Part of a small language model's weights.
Size: 19 layers, width 64, MLP 128 GELU, vocabulary 512, 0.699M parameters.
Each number is 50 + 12 x the weight over its row's rms, rounded and kept within 0 to 99. Layers, rows and columns count from 0. The size before them is the row's rms in percent of the matrix's.

# layer 8 attention value, 64x64, rms 0.125, rows 0-63, columns 0-63
106:66 44 31 41 39 67 49 51 41 21 47 73 46 45 64 41 58 59 44 43 39 58 57 31 62 60 42 52 69 35 77 54 68 54 54 61 50 52 61 28 40 44 54 31 40 49 45 49 29 52 42 40 65 58 41 43 59 71 54 44 42 31 50 40
108:45 32 43 44 43 66 31 60 61 65 36 52 55 20 37 53 50 53 49 48 47 26 29 54 52 65 53 42 53 55 64 38 48 47 40 58 56 39 56 53 61 38 56 28 45 48 69 33 60 39 33 41 47 60 74 52 44 45 72 53 54 80 49 53
101:36 67 60 76 63 51 68 52 57 55 38 44 61 26 58 42 33 52 52 57 50 30 25 60 64 50 72 51 49 25 45 56 52 19 59 34 45 65 42 44 40 52 51 35 56 43 66 54 54 42 57 57 41 56 52 73 51 58 41 57 53 60 52 39
118:41 40 51 36 47 48 34 32 56 46 41 38 39 61 57 54 64 57 59 62 61 64 62 84 41 63 41 46 40 31 49 57 44 68 67 46 48 43 50 66 48 38 71 26 61 31 32 53 66 49 62 53 31 32 48 55 62 66 51 42 48 52 61 61
096:32 48 57 64 54 45 56 44 63 62 45 32 55 64 54 36 69 42 44 38 77 45 44 38 70 42 52 46 52 64 71 60 53 38 43 55 37 48 66 59 51 54 42 59 64 62 29 39 43 49 50 36 44 40 68 33 12 42 49 42 52 60 52 62
114:56 50 66 54 51 44 75 45 40 55 47 76 63 51 43 40 34 54 57 46 50 55 49 42 41 64 34 59 37 51 26 61 24 53 61 47 45 55 31 46 54 34 49 53 48 55 51 45 60 41 57 36 84 36 33 50 46 36 76 35 66 39 45 49
105:65 47 44 60 40 46 48 59 45 42 41 56 65 53 45 59 46 62 54 45 44 68 55 47 53 47 65 65 81 54 52 50 33 54 45 40 37 57 46 39 37 61 30 23 59 59 46 49 79 45 53 49 35 29 58 52 49 40 50 66 41 83 53 73
122:42 56 46 55 54 56 67 62 53 34 44 40 50 53 29 47 40 58 26 61 44 65 64 54 44 45 62 37 60 27 41 50 50 54 55 31 61 38 50 54 37 59 66 75 49 55 56 42 57 70 37 34 58 45 54 42 52 41 67 43 80 44 73 30
097:48 71 55 54 42 29 42 64 29 57 50 39 33 57 41 47 52 46 40 28 65 29 46 45 49 56 52 64 68 43 61 57 54 36 38 73 55 65 63 37 29 28 49 36 48 62 72 49 49 51 72 46 52 59 31 53 44 60 60 39 51 59 43 63
110:61 40 46 54 51 44 64 72 40 17 56 48 64 34 55 67 44 41 43 39 50 82 41 59 42 63 60 32 54 69 40 57 50 50 38 39 42 65 47 59 44 45 50 47 69 52 54 65 47 37 66 38 56 50 50 76 41 48 63 61 58 30 48 41
097:61 59 52 75 52 65 40 47 63 68 45 48 36 24 54 37 46 22 40 51 61 49 53 59 65 40 38 39 46 48 62 38 25 63 35 62 58 67 50 57 58 49 28 42 49 45 53 75 73 52 48 42 46 49 63 37 43 28 44 56 45 53 53 45
113:47 52 33 33 42 74 49 42 41 57 36 57 37 49 53 54 51 34 45 56 28 34 47 45 64 50 74 56 59 54 53 31 62 75 53 67 51 31 60 51 48 32 65 49 67 39 33 45 31 33 57 63 45 52 39 44 72 49 68 46 50 57 40 64
119:43 55 59 24 49 39 62 41 52 46 50 42 48 52 54 32 43 53 45 41 63 47 35 83 55 60 33 35 68 51 46 46 37 43 55 65 43 69 65 60 36 59 47 49 37 57 23 69 37 51 50 52 61 69 48 47 63 39 64 68 56 65 30 47
113:49 50 37 43 49 68 63 37 37 51 57 32 41 65 49 62 51 71 54 39 32 56 56 36 49 35 30 42 36 68 62 60 51 33 52 51 37 48 44 64 62 52 51 29 41 54 60 79 56 45 71 32 69 66 43 45 48 52 44 65 62 70 45 48
102:48 40 51 51 25 45 82 54 41 42 67 60 60 45 50 41 39 61 40 65 69 38 63 71 53 51 60 60 26 46 52 46 52 51 49 45 46 44 58 48 61 47 35 46 66 61 53 36 39 57 28 48 60 65 54 44 66 41 18 48 30 55 33 50
099:59 41 42 30 45 44 53 53 32 57 49 61 53 46 34 41 56 32 81 42 54 30 52 75 65 47 63 44 46 41 49 63 62 38 62 43 54 53 52 55 46 47 50 57 65 43 40 74 53 59 57 54 65 36 57 45 46 53 73 14 39 34 59 44
107:24 61 57 64 52 33 59 31 39 44 67 46 55 56 69 76 37 54 53 38 60 51 38 58 57 58 45 48 42 66 51 35 46 36 65 24 55 56 58 29 49 53 50 57 51 48 75 32 66 59 35 46 60 43 58 31 55 42 50 30 47 37 47 60
108:28 55 53 70 42 42 61 36 62 44 44 47 42 42 26 82 40 63 48 65 50 46 44 69 59 60 45 53 57 42 39 13 47 50 36 45 56 77 56 46 60 44 52 60 55 30 21 48 44 45 59 48 45 54 51 48 50 45 66 58 53 49 49 40
108:47 52 46 65 32 62 62 53 53 34 50 37 48 48 49 81 46 43 55 77 50 28 69 38 51 47 57 39 62 39 52 57 15 39 32 48 51 46 49 61 44 38 56 34 58 50 51 54 30 50 37 44 39 46 53 58 51 35 63 32 48 23 56 54
123:35 45 68 44 69 55 55 64 63 61 49 60 39 63 72 44 69 38 47 54 47 60 61 37 31 56 47 49 29 50 58 43 47 44 49 31 44 31 51 27 53 53 54 29 51 39 25 48 60 63 23 48 37 65 57 64 43 46 59 51 52 63 33 38
114:38 49 62 48 70 47 48 45 46 32 29 39 33 48 47 36 30 77 43 49 40 72 58 36 51 33 50 35 54 62 57 48 59 46 37 46 33 43 51 68 68 46 38 53 26 60 52 24 51 69 39 53 54 45 64 51 37 46 62 41 39 54 63 57
114:51 52 24 31 52 65 73 52 45 52 70 74 60 52 41 62 46 56 62 11 45 58 50 54 56 62 30 64 58 46 56 51 54 43 63 43 50 61 47 62 42 52 51 55 42 57 50 51 32 51 43 43 31 45 51 53 68 64 66 72 28 53 50 46
113:65 49 60 56 52 59 26 46 48 53 54 32 51 41 57 49 46 53 55 43 57 38 51 76 48 38 21 68 40 36 64 64 77 63 45 51 71 52 55 57 52 42 42 65 66 42 62 32 59 60 46 34 53 37 54 72 33 46 66 50 50 38 57 63
092:45 46 50 70 69 68 50 46 39 40 48 65 47 56 54 59 53 42 53 31 52 37 41 54 66 49 54 54 59 64 62 78 61 32 47 39 58 41 66 47 50 58 52 61 29 50 43 25 57 25 57 56 43 61 40 64 46 33 42 71 22 52 37 56
112:57 38 68 41 27 66 45 53 61 50 56 26 39 52 47 37 73 50 61 62 32 50 40 40 74 46 57 46 31 46 35 44 51 66 51 49 63 67 69 59 31 33 51 73 50 72 51 50 55 45 37 58 49 55 54 33 61 55 55 47 31 56 43 53
105:38 39 48 46 48 58 39 45 68 46 60 75 38 55 55 46 33 36 41 45 56 57 62 80 49 41 51 41 38 39 43 49 63 53 54 46 42 68 44 63 43 51 26 25 74 58 54 61 46 47 39 54 49 46 58 49 63 86 52 39 57 61 39 68
109:54 31 55 38 47 29 69 59 65 34 61 44 15 48 48 61 36 50 55 43 55 53 35 36 57 61 63 68 64 46 47 27 63 37 74 60 47 38 49 35 51 43 35 55 50 56 45 56 59 49 45 48 54 49 59 61 47 39 43 42 64 31 77 42
095:66 69 58 50 55 43 48 47 54 58 65 60 58 42 53 49 29 62 77 25 48 57 68 56 60 66 74 41 50 34 46 55 52 55 46 52 39 27 47 30 42 50 33 60 60 59 30 51 44 49 37 49 33 60 25 51 61 41 63 53 62 50 64 65
106:68 50 39 50 51 32 65 34 25 36 57 35 53 58 40 31 67 44 63 54 38 50 64 54 41 37 34 69 42 75 71 55 43 69 31 33 53 37 60 46 58 61 52 39 63 56 57 53 40 48 40 70 41 58 47 53 57 49 68 50 47 67 47 39
111:49 33 34 53 47 67 44 66 28 57 46 46 61 47 42 71 35 52 44 39 33 43 32 53 53 54 36 43 52 76 48 49 48 32 51 75 52 31 40 43 47 65 38 52 49 55 54 41 46 57 71 63 50 55 47 66 46 68 54 14 50 57 58 36
122:66 35 47 57 55 47 47 55 43 43 37 37 46 59 46 41 29 42 52 31 28 56 32 48 56 74 62 40 62 54 83 30 60 45 50 68 59 52 23 55 41 31 40 38 72 53 40 47 50 56 51 66 48 56 62 40 56 48 45 59 36 35 55 43
116:41 69 59 48 48 55 40 38 55 40 35 40 39 65 43 48 49 21 49 24 25 47 44 46 47 62 56 47 45 55 58 55 55 81 63 34 54 37 58 28 57 56 51 54 52 40 60 48 34 70 57 58 47 50 63 70 23 52 45 39 60 37 44 50
077:50 35 44 35 48 67 60 21 56 46 55 42 70 55 51 58 45 63 45 81 54 66 37 44 33 53 45 63 50 72 78 61 54 50 56 38 44 60 62 24 40 36 46 58 36 55 66 46 52 71 44 66 64 46 54 41 41 51 57 60 40 52 52 52
085:46 33 46 73 63 76 68 47 44 36 40 56 47 34 59 27 51 44 25 43 54 42 62 48 18 65 42 69 57 46 40 62 48 50 32 39 58 60 63 70 44 41 61 43 33 50 33 40 49 43 55 58 55 43 50 62 55 46 41 41 40 60 48 43
090:33 46 52 48 56 47 64 62 48 37 37 60 59 63 66 40 44 55 68 66 39 56 75 53 70 46 39 46 50 58 55 19 38 55 59 45 48 50 61 63 41 52 56 38 40 59 55 54 52 40 43 44 49 29 50 42 31 31 43 64 67 42 37 83
086:52 57 41 58 39 44 30 54 42 51 46 65 45 23 43 28 50 44 50 46 57 56 26 36 59 46 74 56 44 44 48 56 47 46 51 40 67 40 65 31 74 44 67 53 34 51 36 35 46 51 47 40 37 48 37 46 44 17 73 53 49 35 51 54
099:44 62 61 61 62 42 46 57 56 54 55 55 62 52 40 60 46 67 54 38 38 52 94 52 52 43 41 48 46 36 50 41 40 52 61 68 41 85 53 62 54 37 42 48 38 61 57 26 30 44 34 50 63 58 31 41 56 43 68 45 60 51 52 50
088:57 68 50 54 60 58 38 57 63 41 38 53 28 52 54 29 52 40 44 69 31 50 79 41 46 40 65 47 40 48 36 52 33 62 26 52 37 38 58 29 30 58 45 37 63 54 44 37 53 67 36 54 48 68 59 49 58 45 43 59 27 57 61 48
087:51 47 44 28 51 57 56 63 38 46 36 39 63 27 34 58 39 55 62 36 60 35 72 65 62 63 56 49 51 63 42 45 59 47 48 51 35 48 57 22 43 48 58 54 24 72 44 29 67 58 51 49 58 46 50 45 31 44 50 58 51 19 45 53
085:40 56 59 59 50 56 45 28 57 38 76 39 67 30 60 56 59 43 43 36 69 50 38 50 55 57 43 55 31 55 35 69 38 75 35 51 40 44 29 68 62 50 60 59 53 67 43 47 54 62 41 39 34 56 42 32 62 59 42 32 39 49 35 49
104:55 33 67 47 61 46 68 35 44 68 42 63 44 67 39 59 46 57 52 50 43 55 65 45 48 23 52 60 60 52 54 51 44 56 71 48 37 60 31 60 58 57 51 41 83 28 43 55 63 59 40 56 56 53 60 38 49 41 74 49 48 27 39 69
092:50 42 31 66 66 39 63 53 61 60 40 39 32 48 36 67 75 63 53 57 59 39 40 54 40 60 52 48 35 56 54 29 51 48 49 71 60 69 73 64 69 44 49 54 51 50 45 48 27 65 59 56 50 52 37 50 47 47 63 58 76 32 62 37
097:50 53 60 49 53 47 63 63 42 47 50 51 52 44 49 50 75 38 59 46 72 40 29 49 75 53 50 44 64 76 44 44 48 47 46 52 61 32 43 42 50 71 24 39 29 55 48 23 41 72 54 43 56 52 56 42 41 76 57 58 51 35 44 33
086:47 37 66 58 55 70 66 64 52 46 51 43 41 57 44 42 61 56 31 41 48 51 30 47 49 55 54 57 53 42 26 46 27 54 26 60 48 23 71 55 59 42 67 58 62 54 60 59 54 79 50 43 31 39 51 43 59 69 38 53 53 60 35 56
091:26 50 46 35 51 42 61 38 63 48 70 62 57 58 44 66 60 44 20 58 35 51 38 57 58 46 59 47 57 34 30 56 53 43 40 19 61 42 36 75 34 60 61 32 48 57 43 54 60 45 57 54 53 32 50 58 43 68 50 52 38 49 60 35
090:44 49 46 25 38 44 28 56 56 40 43 37 45 42 45 50 46 69 72 51 56 54 27 37 40 53 55 51 47 60 55 60 37 66 68 21 45 77 56 60 79 49 66 56 49 47 49 65 45 51 41 40 29 40 63 59 56 60 51 51 46 65 42 60
088:45 60 64 59 44 47 57 52 52 39 53 50 63 48 61 36 37 22 54 34 57 59 64 54 47 40 41 38 57 40 39 73 51 34 60 53 41 72 56 51 44 32 35 67 84 29 53 27 61 54 55 36 47 55 44 48 45 49 61 51 56 48 36 73
081:51 40 34 46 60 49 39 53 60 78 55 57 51 49 63 71 58 63 43 36 44 50 50 49 39 82 62 67 70 70 46 51 36 27 53 51 40 52 69 56 78 40 62 37 53 49 40 44 50 48 44 62 63 42 47 49 71 49 54 65 43 33 45 45
100:62 55 44 58 54 51 82 38 46 54 55 57 76 54 60 50 54 06 44 29 55 55 69 46 61 57 47 48 64 30 48 70 49 69 47 45 40 48 48 60 38 47 43 44 34 47 29 58 44 57 66 49 63 40 46 59 48 57 51 65 56 61 49 47
101:49 24 52 64 51 59 58 52 50 53 52 51 43 55 29 60 47 23 35 52 59 59 43 24 35 75 70 51 48 47 45 47 51 59 27 55 63 22 40 33 54 59 65 68 53 48 49 51 66 48 39 59 60 58 73 43 54 41 53 37 57 56 38 48
087:40 49 56 37 37 55 57 62 46 52 50 48 32 69 41 26 52 34 57 55 75 60 68 49 53 51 45 61 47 70 50 41 46 43 67 46 54 68 53 31 51 47 44 48 58 47 42 25 15 56 58 52 39 46 33 57 62 68 49 54 48 25 64 40
082:44 45 45 48 53 23 63 55 61 44 23 57 29 75 64 43 59 44 57 59 52 30 42 52 55 40 57 61 54 33 48 42 53 65 39 41 54 28 63 49 60 43 42 54 38 53 29 58 85 60 38 46 51 39 38 63 43 72 48 52 56 57 42 44
075:53 43 81 41 51 35 60 56 38 41 60 47 49 66 28 58 28 48 40 29 52 71 59 52 63 47 44 41 62 47 32 31 46 62 49 61 32 51 32 58 47 48 45 33 55 51 57 47 18 42 58 68 41 46 48 40 60 51 40 47 26 42 50 44
080:44 55 61 50 41 40 36 32 27 53 36 43 39 29 29 63 57 48 62 41 41 53 46 44 37 39 59 79 45 34 27 47 46 61 41 64 55 42 39 63 68 50 54 61 40 63 35 66 75 54 54 46 41 53 51 55 53 68 44 56 73 44 54 39
091:33 39 53 30 54 45 32 54 31 55 37 54 44 49 49 71 60 67 53 59 53 43 37 57 58 34 62 45 47 60 64 38 34 43 52 55 50 88 63 55 55 45 29 32 58 62 65 39 71 53 39 49 59 37 44 41 43 39 70 54 47 68 63 51
095:46 53 32 48 50 77 62 43 63 49 68 49 25 56 52 68 51 32 54 40 36 53 33 82 52 55 38 47 42 59 62 41 41 54 46 71 41 41 41 71 49 60 66 40 53 66 43 51 40 67 41 41 41 35 62 41 58 39 64 34 53 39 48 44
096:50 47 41 39 59 62 54 47 55 65 43 55 47 63 41 71 73 45 29 19 58 73 40 22 59 35 45 49 60 41 49 60 50 49 48 40 69 57 53 48 53 17 53 60 58 50 59 54 55 50 39 35 58 58 45 45 29 63 55 48 69 63 56 45
093:45 47 61 42 51 59 40 44 40 40 37 55 48 44 47 46 41 47 32 39 56 60 43 82 59 70 48 53 44 64 47 57 63 55 61 35 57 44 72 53 15 56 27 68 53 43 41 48 44 36 40 29 55 50 48 32 67 33 47 52 74 51 44 40
096:56 52 67 41 52 42 48 63 43 73 63 51 63 37 52 49 61 44 36 34 50 39 39 65 45 66 49 55 26 41 44 32 57 57 51 57 56 81 46 55 61 34 66 51 55 49 56 56 42 55 71 50 68 69 46 48 29 42 40 43 25 73 55 40
084:71 59 62 32 49 62 41 52 64 63 50 50 62 36 52 60 38 72 44 40 37 38 38 37 57 24 62 36 49 42 25 66 43 44 41 66 60 43 43 42 46 72 51 44 72 46 50 55 61 40 67 45 65 24 57 48 43 57 57 47 57 61 65 57
099:54 46 55 60 54 43 47 61 46 54 56 44 44 43 40 43 44 72 52 48 63 52 59 31 76 47 45 33 47 47 35 41 53 36 50 72 27 49 50 58 29 56 27 52 76 50 42 53 55 39 45 50 74 33 49 53 30 42 51 55 48 40 61 15
099:50 57 45 62 66 57 54 66 48 54 71 54 40 48 52 37 59 24 52 42 47 29 64 45 37 45 63 56 29 62 54 11 55 50 71 55 50 55 48 58 37 61 47 49 23 73 44 50 55 66 54 54 48 35 53 50 53 58 53 54 32 56 55 70
081:44 61 59 44 54 56 46 48 56 45 33 42 50 60 43 66 66 42 58 36 67 44 43 39 46 44 68 38 72 71 73 47 51 40 68 31 42 46 39 80 39 48 53 50 30 59 39 61 36 55 55 67 70 57 33 64 42 51 60 55 54 52 52 25
094:31 47 47 51 23 60 59 35 43 63 45 52 35 58 51 70 49 56 47 44 20 42 48 47 43 53 64 28 65 50 52 42 72 53 48 64 50 57 42 37 61 41 53 53 64 41 38 62 38 50 34 61 50 36 39 50 52 73 52 59 45 62 64 17